config = dict(
    n_layer=15,
    d_model=192,
    n_head=2,
    n_kv_head=1,
    head_dim=96,
    d_mlp=512,
    vocab_size=1024,
    activation='swiglu',
    norm='rmsnorm',
    norm_place='pre',
    norm_eps=1e-05,
    positions='rope',
    rope_base=10000.0,
    rope_fraction=1.0,
    qk_norm=False,
    attn_scale=0.102,
    bias='none',
    tie_embeddings=False,
    parallel_block=False,
    init='normal',
    init_std_qkv=0.0405,
    init_std_o=0.0503,
    init_std_up=0.058,
    init_std_down=0.058,
    optimizer='muon_hyperball',
    lr=0.00562,
    beta1=0.95,
    weight_decay=0.0,
    lr_head=0.00435,
    grad_clip=0.5,
    warmup_steps=200,
    schedule='wsd',
    decay_fraction=1.0,
    decay_shape='linear',
    final_lr_fraction=0.0,
    batch_tokens=[16384, 32768, 65536],
    seq_len=1024,
    doc_mask=True,
    train_tokens=250100000,
    steps=6901,
    dataset='wikipedia_en',
)
Each number is 200 + 20 x the weight over the matrix's rms, rounded and kept within 0 to 999. Layers, rows and columns count from 0.

# layer 5 MLP up, 512x192, rms 0.0578, rows 328-352, columns 0-95
177,221,179,199,217,170,209,247,205,230,158,221,181,194,236,206,207,170,204,206,212,208,192,219,228,168,180,197,239,217,185,223,216,188,181,205,226,190,202,199,186,209,201,190,211,209,192,188,234,218,197,196,189,211,223,207,183,209,252,201,223,205,184,217,193,192,216,194,218,202,203,237,197,199,209,184,186,201,142,210,184,190,205,254,207,200,188,160,214,186,203,200,208,209,165,182
184,194,172,195,222,177,233,220,211,180,203,213,197,217,211,197,175,211,196,151,190,164,195,203,199,211,227,184,179,175,216,214,206,199,136,210,196,225,168,200,202,184,209,185,195,205,183,196,210,214,209,200,189,188,190,181,192,168,162,214,221,185,168,207,202,229,190,228,188,241,180,212,184,175,188,224,211,206,209,196,168,168,188,213,221,198,173,210,190,195,208,163,170,208,169,207
218,189,198,193,192,196,204,190,199,210,208,227,175,191,199,177,189,204,184,186,228,216,194,173,213,230,192,193,198,193,217,202,199,171,172,205,192,178,200,190,173,221,195,199,208,222,206,202,226,197,202,164,177,193,181,249,185,206,188,155,188,201,167,225,196,222,191,216,194,203,168,165,212,166,213,192,210,178,189,190,175,222,199,159,216,192,220,228,203,202,207,211,205,196,227,197
177,176,203,181,210,213,214,226,187,217,203,203,220,207,221,178,156,199,191,208,229,188,202,217,185,179,205,246,200,221,178,209,223,179,210,219,198,190,210,206,201,166,172,198,221,184,178,212,181,224,209,182,190,203,188,215,185,202,185,211,197,194,191,220,206,216,206,191,198,195,211,205,195,187,179,226,216,204,175,215,200,202,216,161,195,216,188,195,212,197,193,231,172,208,182,170
165,245,222,185,198,169,198,206,188,207,202,205,191,181,220,197,195,191,236,189,237,182,195,173,178,191,215,224,184,198,204,188,175,223,200,193,203,214,186,195,214,215,209,214,208,222,200,159,182,180,186,213,191,173,238,207,189,207,195,201,181,167,194,195,223,186,204,158,194,219,184,220,202,193,215,200,209,188,176,182,215,176,179,193,210,204,169,194,205,163,171,202,167,172,203,169
175,186,202,200,214,175,192,210,209,198,204,195,176,149,218,223,205,231,186,203,200,212,188,215,192,196,178,243,173,230,206,212,235,200,198,214,176,221,204,192,205,154,179,194,185,169,185,214,233,199,221,185,177,216,219,225,236,217,188,201,216,208,190,176,159,217,230,225,199,214,200,225,218,209,196,197,211,187,177,205,191,231,199,203,184,207,242,196,221,214,188,187,208,199,220,196
190,203,215,194,174,212,216,208,199,206,222,174,185,168,189,208,211,173,202,202,197,204,226,194,210,215,218,213,209,222,224,206,217,198,185,170,196,206,191,212,207,208,227,183,188,180,209,182,201,197,215,183,204,178,182,212,189,220,203,185,185,182,202,217,200,187,176,194,210,206,200,220,204,210,177,182,200,196,219,195,198,209,212,216,202,199,218,211,185,259,222,200,207,199,191,208
208,220,219,178,206,189,188,181,201,223,185,180,204,214,216,196,173,192,178,216,209,225,202,203,187,233,190,198,196,188,209,198,167,188,211,224,198,195,227,193,199,185,189,211,188,210,204,218,217,194,197,183,203,191,206,202,227,221,210,184,214,183,194,193,202,180,206,205,173,228,191,200,209,197,197,197,212,208,217,209,191,212,215,207,205,168,202,212,191,202,208,213,196,182,217,198
220,191,249,231,204,238,177,189,203,170,191,193,213,226,174,208,207,208,190,179,216,234,160,180,242,206,213,202,175,201,181,200,188,195,178,214,235,177,185,206,203,219,206,204,211,193,207,185,173,211,204,168,204,169,160,193,222,175,206,199,197,173,188,210,210,212,161,213,213,201,229,199,217,180,218,230,193,197,212,186,200,207,235,198,196,183,192,222,192,220,221,189,180,187,217,199
212,204,216,211,202,204,195,185,186,201,220,208,182,182,198,176,202,204,201,197,198,195,195,178,175,201,221,185,187,205,222,209,205,229,200,247,177,190,185,202,211,177,177,188,208,220,175,223,221,159,184,186,178,187,214,188,243,179,197,175,221,189,239,225,200,186,176,203,193,206,207,217,223,206,206,171,191,171,205,207,216,213,155,210,173,192,227,220,200,203,222,222,205,176,202,181
187,166,165,186,212,200,204,190,189,177,190,164,188,186,182,191,225,194,230,198,235,228,163,198,187,195,169,213,213,188,205,211,224,186,190,175,186,151,181,172,235,237,195,157,203,212,201,204,229,219,203,210,193,200,231,187,208,187,190,195,158,195,199,217,187,182,204,147,197,226,200,181,155,168,216,215,209,185,180,209,208,202,192,196,226,204,228,199,179,201,187,145,242,158,199,174
189,183,171,201,223,213,181,174,194,221,203,184,230,210,246,214,199,191,175,209,237,192,231,192,197,196,208,172,203,213,183,192,189,185,178,210,173,197,205,186,184,238,211,198,219,170,200,196,189,205,195,179,218,199,214,137,209,218,211,207,176,210,180,227,168,218,156,165,214,195,220,209,228,190,173,227,202,193,217,195,203,226,171,160,216,199,211,206,219,172,164,199,196,203,181,246
214,170,212,221,208,203,194,199,218,199,166,153,201,238,189,188,195,197,172,183,213,193,182,221,204,207,185,154,207,218,196,212,186,208,148,213,227,245,198,231,184,204,176,197,244,210,194,206,159,217,237,204,204,190,211,214,196,215,224,213,207,187,220,210,212,229,226,209,237,163,190,199,170,232,188,191,198,183,198,210,222,214,226,240,210,226,193,195,200,233,208,168,178,214,222,184
190,180,203,211,236,192,237,218,195,235,205,213,193,188,237,199,201,209,221,195,219,179,221,245,200,152,213,205,229,258,157,211,195,198,228,190,204,154,188,208,173,232,176,211,190,215,187,194,217,197,222,155,197,208,172,208,193,211,209,182,198,161,229,224,201,198,210,201,217,233,193,231,212,203,151,203,212,194,181,180,186,228,180,203,165,202,196,209,169,183,174,196,229,181,171,186
193,189,157,238,156,201,220,186,184,209,231,158,189,205,182,224,205,238,211,196,186,193,222,210,216,188,166,193,157,185,182,191,210,239,168,178,236,195,208,229,202,191,211,185,217,163,223,184,219,224,233,216,199,214,220,161,168,190,209,157,174,218,178,208,211,182,187,193,222,185,212,222,185,207,184,195,206,186,208,212,215,228,203,207,219,214,210,201,203,179,209,205,173,151,186,146
238,221,178,189,206,180,184,205,203,166,196,219,168,203,198,169,198,192,212,192,184,209,181,202,186,189,164,161,200,204,197,196,173,174,177,160,191,194,217,221,182,201,165,219,164,195,172,199,246,183,214,195,188,215,178,228,206,181,233,195,183,208,185,192,196,180,217,187,177,204,226,197,216,204,167,222,255,174,180,215,189,181,209,200,203,201,214,197,205,205,191,200,209,195,189,174
204,184,164,157,187,190,233,212,186,207,203,196,181,186,218,208,179,217,217,214,210,203,197,200,176,215,223,187,183,197,190,207,208,177,183,226,199,207,203,235,163,192,206,217,171,196,178,200,189,186,196,199,216,204,235,204,186,219,171,223,205,181,161,260,148,200,168,180,197,234,231,188,208,196,193,199,192,235,197,201,180,193,210,226,145,230,217,221,193,167,186,236,168,209,206,222
221,177,190,191,210,201,239,177,157,234,207,207,192,210,206,203,220,141,167,212,229,167,222,208,214,240,198,154,165,205,191,182,238,232,204,244,200,209,188,229,207,182,189,188,205,204,199,172,211,214,203,180,212,197,242,194,195,216,173,227,213,183,175,183,182,169,204,195,206,180,183,193,198,238,205,208,246,213,209,188,177,218,200,228,176,229,207,200,143,162,217,191,198,207,195,215
176,172,201,189,157,184,164,203,209,192,202,171,167,197,181,194,199,188,245,224,217,206,214,185,210,193,193,182,230,227,220,219,230,199,180,199,205,237,222,213,202,217,154,214,205,196,178,162,191,215,224,206,232,207,212,196,198,207,232,219,182,224,208,206,211,232,189,205,226,184,178,195,208,177,208,169,175,195,219,214,196,223,205,207,205,223,181,206,179,191,195,213,202,220,190,144
224,195,196,185,157,192,234,167,195,201,178,163,201,202,178,159,219,200,208,225,239,205,195,217,189,224,200,214,187,221,202,180,178,229,182,197,238,184,207,220,206,198,207,214,219,187,225,234,202,192,185,216,195,211,125,228,231,183,217,158,163,169,183,156,230,203,176,183,218,220,231,243,192,192,233,161,213,209,221,192,215,174,183,155,221,183,214,221,187,174,206,193,182,234,212,168
229,189,191,222,175,170,223,216,190,179,229,212,192,180,200,215,207,202,231,189,179,159,206,197,196,181,205,207,167,215,226,191,239,185,218,197,202,193,218,206,185,207,187,189,157,211,167,193,197,203,212,197,184,191,202,233,187,218,237,208,210,186,193,215,161,191,177,195,222,202,235,201,182,192,198,159,235,190,212,223,184,181,239,211,161,182,197,213,173,163,203,176,180,186,184,187
210,181,226,219,202,209,174,195,208,181,185,165,182,205,208,232,162,226,201,224,209,177,212,267,199,211,214,166,189,229,167,194,232,176,196,184,229,201,211,219,208,216,214,166,184,205,214,191,186,216,185,180,207,193,196,205,182,242,188,204,172,172,177,195,212,173,177,218,236,201,213,203,220,197,183,191,224,230,220,182,206,162,176,214,190,162,184,216,187,209,219,216,217,193,179,227
169,240,224,175,192,222,208,214,213,197,205,204,220,173,204,209,159,163,214,175,178,161,210,215,217,152,213,186,194,221,227,262,210,158,185,202,172,199,174,202,190,207,209,194,192,185,153,192,194,165,230,210,148,181,189,232,234,175,201,210,217,176,191,240,142,184,202,177,202,210,209,191,174,204,196,212,192,194,182,196,207,209,167,223,191,239,200,169,207,206,195,232,177,194,210,198
223,188,256,238,198,184,196,167,166,208,209,201,194,211,188,230,201,215,234,196,173,211,217,219,188,195,191,219,216,210,175,212,183,166,194,226,231,215,208,209,209,212,185,195,205,221,219,205,174,211,206,183,177,224,226,213,216,172,241,220,183,186,195,162,203,182,176,207,202,204,197,202,207,196,215,194,195,166,221,227,208,175,185,195,213,223,204,189,201,212,156,216,153,190,167,225
169,182,246,193,204,193,190,173,196,221,161,167,180,194,246,212,179,186,205,170,203,228,211,194,199,191,207,207,217,227,205,195,195,176,187,184,252,220,197,191,178,213,198,182,218,214,202,230,205,203,189,206,210,235,201,199,199,187,231,196,200,190,236,235,182,140,180,233,209,196,201,196,188,222,238,208,221,212,167,210,170,197,216,176,178,183,203,203,190,195,180,200,201,222,196,203
# layer 5 MLP down (transposed), 512x192, rms 0.0579, rows 328-351, columns 0-95
219,230,182,225,212,198,201,166,226,187,214,216,225,176,181,206,244,218,210,194,202,174,225,220,186,205,199,203,217,230,196,187,185,222,192,188,136,156,172,205,199,172,169,219,210,203,208,208,197,219,187,212,193,205,217,203,210,201,199,211,198,192,200,198,241,205,230,183,196,196,190,204,204,230,235,194,210,203,211,223,252,194,200,191,201,202,183,223,211,167,202,227,216,175,222,220
220,212,199,198,180,227,217,178,194,207,203,212,206,177,183,180,217,216,193,212,177,223,182,216,225,213,227,207,235,229,209,220,200,212,228,175,210,202,202,238,179,217,212,206,252,216,171,196,237,200,204,218,218,186,211,214,207,244,218,202,173,220,183,225,231,166,232,179,201,183,230,177,179,198,243,195,192,208,211,184,216,200,200,209,194,221,171,243,215,196,230,216,232,205,194,174
206,191,197,190,209,233,194,188,214,182,173,188,225,190,205,199,188,196,198,186,190,212,181,227,203,200,144,212,220,215,200,181,191,210,227,201,182,202,223,214,207,232,213,218,208,183,173,181,199,201,209,182,183,211,207,183,194,194,200,203,167,225,205,201,237,168,216,214,169,196,218,210,215,214,200,221,207,210,234,236,200,197,229,230,211,153,210,214,210,194,223,238,217,179,207,144
175,191,224,213,223,213,180,209,222,203,209,205,227,199,209,188,191,207,195,150,187,193,166,181,194,223,198,222,217,215,186,186,193,226,206,221,187,217,217,220,209,199,191,185,214,218,210,218,188,207,211,174,182,193,192,181,206,185,177,209,175,170,184,187,189,191,186,213,212,181,231,194,218,202,157,197,219,228,200,197,190,189,156,198,191,215,175,189,208,201,225,209,187,208,186,163
209,161,209,185,206,216,204,192,204,214,214,180,221,217,207,206,207,223,201,212,194,208,203,206,199,206,221,158,192,195,221,247,194,191,192,208,203,193,190,219,179,163,207,177,190,192,211,238,225,196,226,202,206,207,154,235,188,188,208,174,208,233,228,201,212,204,206,239,170,210,193,202,199,234,207,168,210,220,205,194,198,229,222,206,179,202,231,179,194,218,228,173,196,226,191,218
227,213,201,225,202,201,205,182,202,207,187,185,223,183,215,192,235,198,213,225,207,180,181,222,232,198,205,230,175,202,221,183,201,206,229,185,166,235,206,204,226,197,188,184,213,182,178,185,244,227,203,198,204,228,215,200,233,210,193,186,207,238,160,224,205,220,219,231,196,194,226,181,221,167,210,209,241,216,231,215,192,186,180,189,191,222,211,220,211,207,173,221,214,189,234,227
195,172,178,226,195,188,211,196,182,177,225,214,196,162,179,222,176,195,189,220,199,209,205,190,210,203,204,214,229,147,230,234,158,225,190,185,169,210,224,201,221,191,201,202,192,207,205,197,184,198,187,208,177,178,189,230,211,198,226,142,207,177,240,154,209,204,189,184,206,218,188,192,228,203,198,222,187,190,208,199,188,200,209,178,157,199,176,229,213,211,200,203,215,211,227,191
193,208,210,189,234,197,180,214,215,197,205,174,186,207,211,233,207,195,203,167,219,198,201,192,214,200,181,225,197,183,220,225,183,202,200,228,199,226,194,193,186,171,214,208,185,192,196,204,191,176,208,186,226,186,188,228,169,239,197,226,224,222,213,200,209,207,190,209,201,213,202,164,193,169,217,223,205,201,217,229,199,224,211,191,192,175,200,217,187,225,163,239,208,197,231,176
178,192,198,186,198,230,198,232,235,203,216,230,183,206,213,202,214,229,192,206,202,212,194,219,201,184,181,216,233,189,199,211,201,204,188,209,230,197,193,190,165,200,206,191,220,237,210,216,168,227,219,169,157,213,217,186,220,181,180,160,221,174,186,200,227,199,227,193,208,190,215,189,210,168,191,204,208,203,205,187,170,209,168,190,202,227,190,172,221,199,201,208,172,193,167,226
239,226,218,193,187,217,215,187,188,213,256,196,175,237,203,171,199,242,182,190,192,216,207,197,180,193,171,208,231,196,215,212,198,201,230,192,191,205,217,211,208,181,200,204,191,192,235,206,193,189,188,215,220,186,206,195,193,223,195,210,218,173,209,184,202,211,194,168,197,191,226,186,204,179,202,192,229,195,206,266,236,189,164,176,192,198,201,201,208,201,200,213,187,194,158,174
186,179,224,177,205,223,205,181,201,200,179,219,191,192,159,209,198,172,226,199,266,165,202,201,203,208,156,177,222,210,212,206,200,233,186,216,188,190,232,200,197,215,203,210,224,214,150,193,186,182,219,197,209,170,168,232,184,201,183,199,188,203,230,200,171,184,199,183,234,177,228,222,194,176,232,195,161,234,193,175,164,204,179,218,201,220,213,232,188,197,152,183,209,199,235,212
193,197,179,189,167,224,216,182,180,218,193,207,209,181,240,218,212,209,212,207,212,203,207,176,185,197,188,195,186,215,191,253,199,173,215,200,220,209,205,233,212,203,213,193,203,209,212,217,200,200,202,177,192,159,217,175,245,243,203,222,163,176,213,190,162,200,177,175,214,236,233,210,193,178,185,200,213,193,180,176,225,194,179,196,217,190,213,198,240,181,154,179,184,206,192,237
185,215,215,195,194,193,233,221,170,205,243,239,214,185,229,212,188,199,222,228,198,187,212,210,190,180,206,214,205,193,197,205,230,206,235,211,175,178,205,197,196,201,209,230,187,213,174,183,205,193,158,212,218,219,188,182,204,183,196,179,194,189,165,189,177,157,191,189,179,223,205,203,223,193,179,216,213,218,179,186,212,198,183,175,227,207,201,198,180,187,201,220,199,201,203,200
203,235,200,174,149,184,199,175,204,184,187,196,198,206,231,202,245,201,187,221,191,178,193,163,208,199,179,185,187,187,202,212,201,191,243,212,245,171,186,191,187,176,195,189,179,148,217,220,195,242,194,179,193,189,224,196,241,189,185,163,202,213,208,187,251,205,232,167,202,206,188,177,228,190,226,185,209,189,218,212,215,232,208,199,228,171,225,222,165,220,195,164,190,209,163,141
185,209,243,203,234,205,197,218,207,204,193,241,225,189,182,197,187,177,191,210,232,195,210,193,184,182,182,196,212,187,256,225,208,163,183,212,177,200,194,164,187,222,190,205,187,212,199,165,195,207,197,160,220,173,188,218,201,206,175,221,203,203,239,205,194,203,171,178,179,196,192,186,228,185,207,230,188,209,195,176,199,203,176,209,207,187,162,198,204,202,221,220,200,204,210,213
167,225,185,180,202,184,186,203,189,204,212,178,177,190,198,222,188,193,236,215,243,224,208,171,220,231,173,220,234,189,204,193,186,219,207,175,195,203,211,163,194,215,219,196,224,194,181,184,196,205,205,200,195,197,200,225,195,196,188,195,192,234,194,227,196,197,205,201,199,196,209,225,204,197,233,198,174,218,189,136,186,188,224,206,210,183,207,218,198,211,231,202,174,188,195,210
200,213,215,234,178,201,201,172,188,204,203,203,239,176,182,209,186,197,162,200,193,174,166,231,225,190,199,173,218,202,212,193,203,198,170,186,217,197,187,159,230,191,200,197,176,176,170,219,220,217,192,199,182,175,183,195,221,209,225,175,200,202,233,187,224,188,190,164,190,176,168,209,192,197,175,186,214,239,199,181,191,235,223,206,191,195,196,193,216,171,202,192,195,156,184,182
184,230,159,232,206,204,200,209,235,203,196,199,181,209,182,178,198,191,208,195,172,234,197,174,208,241,180,216,188,165,186,197,207,154,204,193,206,210,211,195,187,185,173,214,175,223,214,205,186,189,200,242,232,209,189,193,207,187,212,209,161,222,175,209,181,231,213,162,206,214,204,185,198,169,203,185,197,196,227,222,223,193,191,182,193,178,199,205,206,201,225,198,166,229,216,213
205,210,217,193,185,157,190,187,168,225,189,204,214,207,198,189,175,185,168,229,218,226,202,183,199,206,197,234,202,166,217,227,199,191,185,212,179,183,198,185,198,198,169,186,216,197,195,160,204,212,175,210,235,210,235,207,196,212,212,201,212,191,245,212,220,246,236,175,172,185,199,158,213,195,191,232,202,191,208,194,191,218,184,198,196,170,203,213,176,174,205,186,204,231,237,197
220,180,193,196,161,204,217,206,219,229,194,171,201,187,221,164,214,231,207,202,240,249,216,195,198,195,228,202,207,200,178,190,204,205,176,176,217,194,168,212,165,175,196,206,251,193,182,177,188,185,201,194,188,215,160,210,203,214,191,172,149,178,166,173,206,192,183,173,197,181,230,195,226,171,220,189,213,215,237,225,226,149,180,169,184,190,206,231,192,165,163,188,184,227,207,189
156,203,186,180,235,212,202,193,223,206,177,224,175,190,211,207,234,202,169,208,230,229,200,180,204,195,211,177,226,204,202,205,174,224,166,197,235,174,200,205,212,177,218,190,234,189,245,188,193,214,200,195,197,202,183,190,211,187,182,189,184,212,198,193,195,214,212,214,172,219,196,223,183,215,178,251,153,212,181,203,240,189,186,177,243,198,188,213,172,215,207,210,214,175,201,213
229,214,194,204,187,185,209,209,194,206,208,221,230,183,169,184,177,239,170,221,201,172,214,176,206,219,189,201,193,187,254,181,191,217,194,210,171,200,204,162,215,209,182,220,195,191,169,203,202,203,243,179,229,191,186,184,235,184,170,197,184,240,238,180,174,227,220,207,175,222,206,203,215,198,200,182,186,220,169,139,186,229,185,189,194,198,207,164,188,151,185,176,215,203,196,199
175,163,205,198,208,202,215,189,184,206,211,204,200,212,200,213,210,209,225,217,218,235,159,198,166,226,223,204,206,193,204,178,222,225,203,193,221,217,237,193,203,195,206,201,209,224,201,207,223,194,198,179,243,205,207,166,164,207,178,190,208,225,181,203,230,219,226,215,208,181,174,195,186,215,200,206,183,210,223,188,196,223,220,193,198,166,209,220,192,191,191,207,196,208,203,237
216,200,219,213,231,208,167,176,208,209,217,149,221,183,228,207,182,229,214,192,205,228,179,174,208,221,206,203,207,220,167,212,192,183,200,222,211,197,203,189,184,223,176,207,218,196,205,212,192,199,195,191,167,195,207,194,198,205,227,212,196,189,202,204,224,211,207,201,176,214,235,196,220,220,190,205,193,204,214,177,214,203,188,190,187,187,196,185,191,191,179,206,181,212,173,266
# layer 5 MLP gate, 512x192, rms 0.0579, rows 329-352, columns 0-95
157,198,199,171,194,166,200,238,169,196,174,194,172,214,194,216,177,172,216,176,175,147,212,203,180,193,207,179,186,182,200,213,195,214,183,181,199,204,193,219,214,176,188,206,230,211,183,203,219,211,212,209,193,212,190,180,203,167,174,193,204,215,204,177,194,192,190,213,198,219,169,211,177,200,212,206,186,183,193,194,196,210,190,192,219,188,203,197,162,193,178,215,162,203,205,204
214,195,209,188,207,217,189,216,202,177,201,181,236,220,211,175,181,189,183,184,208,208,183,227,203,205,169,177,213,193,204,176,186,195,239,203,156,203,204,188,221,215,183,193,205,208,186,177,205,220,213,193,213,187,197,180,204,195,211,203,172,210,207,188,234,174,197,207,193,193,222,202,200,239,204,194,205,212,228,220,205,181,204,199,209,177,176,183,213,190,199,234,241,209,218,172
203,181,175,195,173,209,179,204,206,189,182,212,224,174,184,165,159,221,179,209,173,184,176,210,178,204,211,254,190,214,179,215,221,172,208,193,242,208,192,214,205,163,168,172,212,184,197,211,164,198,185,164,183,164,215,208,175,221,201,225,194,227,202,224,186,199,208,203,182,192,192,202,215,189,212,211,201,220,209,216,199,196,201,182,226,206,201,203,212,216,189,221,206,209,185,195
220,195,204,213,184,199,188,251,187,188,194,222,210,157,207,171,197,237,191,220,221,204,205,212,206,180,216,228,167,194,214,206,205,234,180,198,141,193,181,241,201,208,185,191,196,206,202,180,202,208,265,194,203,231,203,175,195,207,191,217,215,178,190,198,182,206,171,186,187,207,225,187,211,218,203,197,176,200,191,216,199,214,193,203,199,185,197,145,206,207,179,239,201,224,212,186
175,231,195,190,199,196,243,163,190,192,202,197,229,194,202,195,182,213,181,185,213,208,177,204,224,218,200,216,189,181,221,219,196,193,186,230,191,204,202,216,207,205,199,176,204,218,217,208,232,212,224,197,230,187,235,194,212,168,198,199,214,192,195,199,199,201,215,206,220,231,214,175,194,208,195,210,201,201,215,194,192,194,162,198,158,174,226,246,210,150,194,197,185,176,208,177
191,186,191,217,190,185,217,166,198,158,189,180,220,162,184,177,204,230,187,188,185,186,199,213,197,202,196,195,192,170,218,209,189,222,207,192,182,198,225,192,198,232,188,227,163,220,197,211,188,190,203,215,182,195,184,182,197,207,226,173,216,175,247,178,209,209,204,205,198,193,189,205,216,204,210,228,190,197,195,196,202,182,187,172,153,208,174,200,207,191,223,209,209,203,227,196
191,232,211,187,235,211,175,221,195,188,206,198,157,220,206,240,213,233,229,186,196,210,178,204,215,169,192,228,188,172,230,202,209,211,181,197,199,214,214,224,212,173,193,165,207,199,195,174,174,183,198,211,204,168,162,200,172,218,197,211,203,235,203,197,191,204,187,195,201,202,217,187,196,169,199,218,193,204,225,214,221,214,192,179,193,195,212,221,202,198,195,217,201,195,211,185
221,237,232,212,251,243,202,195,260,188,241,219,238,169,192,207,174,192,188,211,178,198,166,188,192,221,213,198,184,197,186,205,214,210,249,218,221,208,168,209,233,213,224,194,190,210,217,207,190,215,183,203,192,192,219,168,230,223,208,202,193,192,223,207,192,258,202,226,232,221,192,177,205,180,195,197,184,174,207,210,236,199,189,182,231,168,199,201,209,205,178,183,185,200,178,232
210,207,230,204,193,218,208,193,210,211,222,197,149,190,173,175,194,231,202,217,195,192,210,182,186,187,182,191,216,208,227,203,165,211,210,212,195,200,212,239,230,195,184,211,180,226,171,198,212,187,176,224,242,197,218,208,227,208,173,203,199,207,238,182,178,194,215,202,216,181,210,187,166,193,216,242,228,183,228,215,229,183,221,177,178,189,182,217,169,201,221,209,200,196,178,190
208,198,194,202,207,200,167,163,181,206,204,174,184,206,198,216,167,201,195,251,172,253,201,202,194,211,214,207,192,210,224,198,200,182,201,257,205,235,173,171,177,149,171,216,198,167,206,204,192,200,207,181,195,204,227,193,209,196,211,226,219,163,164,196,194,234,234,172,162,207,241,204,193,212,179,211,177,194,221,233,173,209,206,188,236,154,182,220,231,201,202,215,180,197,182,178
219,194,166,212,222,221,224,175,184,188,198,198,211,215,218,165,168,181,170,165,199,187,202,176,210,221,198,188,209,180,202,171,188,206,192,206,206,193,192,203,187,229,195,214,227,183,196,189,183,225,186,194,198,190,168,160,190,160,180,178,190,204,196,238,217,251,191,227,186,179,209,187,174,230,211,200,193,184,226,221,177,230,207,181,199,188,216,184,178,198,203,215,192,207,212,201
211,215,172,203,183,143,215,228,185,193,199,197,168,184,216,204,204,211,219,196,212,187,176,175,208,193,196,235,209,185,187,222,194,186,224,192,220,222,212,219,218,184,192,187,214,218,214,226,201,203,183,209,204,227,220,229,190,190,179,204,184,185,198,185,210,161,220,198,175,212,213,173,184,195,191,245,198,197,210,206,176,182,208,202,188,183,212,207,185,191,159,198,235,209,161,220
194,179,197,228,202,153,223,162,221,229,179,199,216,201,164,177,203,218,213,236,200,212,169,175,157,218,191,216,177,165,202,214,180,213,230,192,197,197,175,194,186,192,158,199,206,211,217,219,146,207,193,187,190,186,217,197,183,188,149,206,200,187,221,214,215,190,206,193,196,200,182,199,228,204,212,218,185,236,239,169,168,206,168,189,194,191,182,200,219,180,178,203,201,196,180,181
207,190,208,240,173,212,201,201,199,228,190,179,216,180,193,208,210,220,196,191,225,208,223,187,194,217,224,203,168,215,217,200,193,179,196,182,230,221,207,190,192,165,145,229,179,192,195,164,198,188,217,218,222,220,206,193,185,175,198,224,223,178,219,196,188,194,224,194,214,195,212,190,189,205,183,217,184,209,200,197,157,206,215,186,195,191,180,218,205,197,214,234,181,191,193,238
219,190,249,216,214,193,226,169,195,221,184,207,210,155,189,215,198,190,179,199,188,212,202,183,202,192,201,179,189,192,188,173,184,175,181,200,208,190,191,229,211,214,215,212,199,199,216,209,226,187,192,194,211,197,204,164,241,193,202,247,211,206,210,198,197,220,183,210,202,220,201,191,161,208,154,198,228,165,214,200,209,224,220,186,200,211,196,179,202,204,200,171,197,180,216,216
185,236,226,165,227,230,187,213,170,210,223,205,202,241,186,194,213,223,184,199,196,197,197,189,212,212,196,234,207,207,173,182,217,197,209,214,189,239,221,213,221,215,200,182,237,227,204,195,195,178,175,217,205,214,221,175,216,160,205,179,197,212,190,184,200,198,211,189,211,200,200,180,201,208,243,230,188,196,228,206,180,161,157,188,201,182,208,229,179,182,181,193,193,215,183,173
195,171,255,189,188,217,189,201,187,168,226,184,184,199,220,205,177,191,195,192,207,216,216,188,194,165,178,208,203,191,167,206,190,224,216,188,200,224,187,238,192,198,176,192,206,186,194,220,218,185,234,168,150,161,168,198,207,195,193,193,214,191,228,263,198,217,194,199,204,210,186,192,160,183,206,234,168,188,173,232,203,198,203,180,218,213,170,168,205,184,194,199,172,222,205,157
192,177,233,193,213,210,215,206,181,194,207,236,207,205,182,210,198,232,193,219,200,199,230,222,209,212,176,223,217,225,217,229,173,196,221,231,185,199,183,181,202,179,168,206,175,172,208,216,200,230,197,227,248,197,194,194,205,210,210,205,218,206,207,175,212,233,186,165,169,197,206,196,217,190,159,201,179,213,228,184,163,210,170,220,182,191,189,199,196,185,192,178,208,222,206,217
224,202,161,170,177,165,207,199,199,198,223,173,212,188,208,186,169,214,185,205,180,247,228,187,223,216,190,208,241,211,212,199,213,210,217,212,193,219,189,220,192,176,161,188,228,219,210,207,225,173,179,187,203,209,177,187,184,227,172,170,149,201,202,173,225,203,153,218,214,208,191,197,218,204,213,197,181,206,187,176,201,192,240,199,177,219,190,204,189,200,202,194,201,208,171,172
211,186,208,208,189,189,179,195,200,194,246,179,199,209,167,213,184,199,201,192,179,172,191,208,186,197,183,205,173,153,230,202,249,209,244,203,186,172,195,183,172,192,188,196,180,218,190,200,194,202,204,200,194,210,192,210,176,196,198,193,183,178,203,180,235,156,202,177,195,209,181,187,222,213,219,159,211,207,227,182,183,203,217,177,198,184,202,193,236,197,179,200,211,230,216,190
169,209,193,230,178,219,216,215,206,199,200,215,146,217,219,165,205,171,204,185,224,229,216,203,170,166,200,219,169,213,176,202,204,222,200,236,217,201,170,228,197,183,225,205,188,237,199,203,183,209,188,203,192,210,227,204,143,171,206,206,233,206,208,257,181,228,223,203,200,187,190,225,157,219,244,198,209,188,230,205,212,199,186,171,153,156,197,274,231,210,149,186,194,194,199,187
220,190,220,213,180,171,212,255,190,205,189,211,216,159,196,185,213,185,178,208,206,210,204,205,202,230,179,235,182,222,219,226,172,184,226,210,176,226,183,190,190,184,202,218,172,215,178,207,205,204,204,208,215,177,217,191,201,188,228,214,215,173,169,170,161,182,220,179,194,227,227,199,228,219,175,196,177,202,217,224,172,206,207,206,213,214,185,174,208,209,176,198,179,197,195,227
188,206,220,175,234,180,188,195,223,203,185,192,215,203,221,236,164,187,195,218,198,230,201,160,216,220,182,193,203,213,189,189,184,193,223,235,196,175,203,197,192,209,188,200,202,181,162,204,216,198,208,212,227,201,180,179,196,195,238,197,174,177,220,223,219,215,239,199,178,226,225,182,190,221,222,219,198,217,196,195,218,214,198,208,201,151,173,200,210,218,211,194,195,197,198,215
202,199,170,196,197,200,252,158,182,194,217,181,205,185,201,205,203,210,225,197,180,202,181,192,188,212,195,159,200,193,211,211,168,183,205,186,174,205,194,189,169,197,189,234,184,206,207,217,186,200,225,174,186,203,195,179,219,180,211,200,207,201,225,192,159,211,179,182,205,212,195,214,189,181,179,213,196,219,216,218,254,192,184,209,199,175,188,230,218,186,173,208,205,206,200,222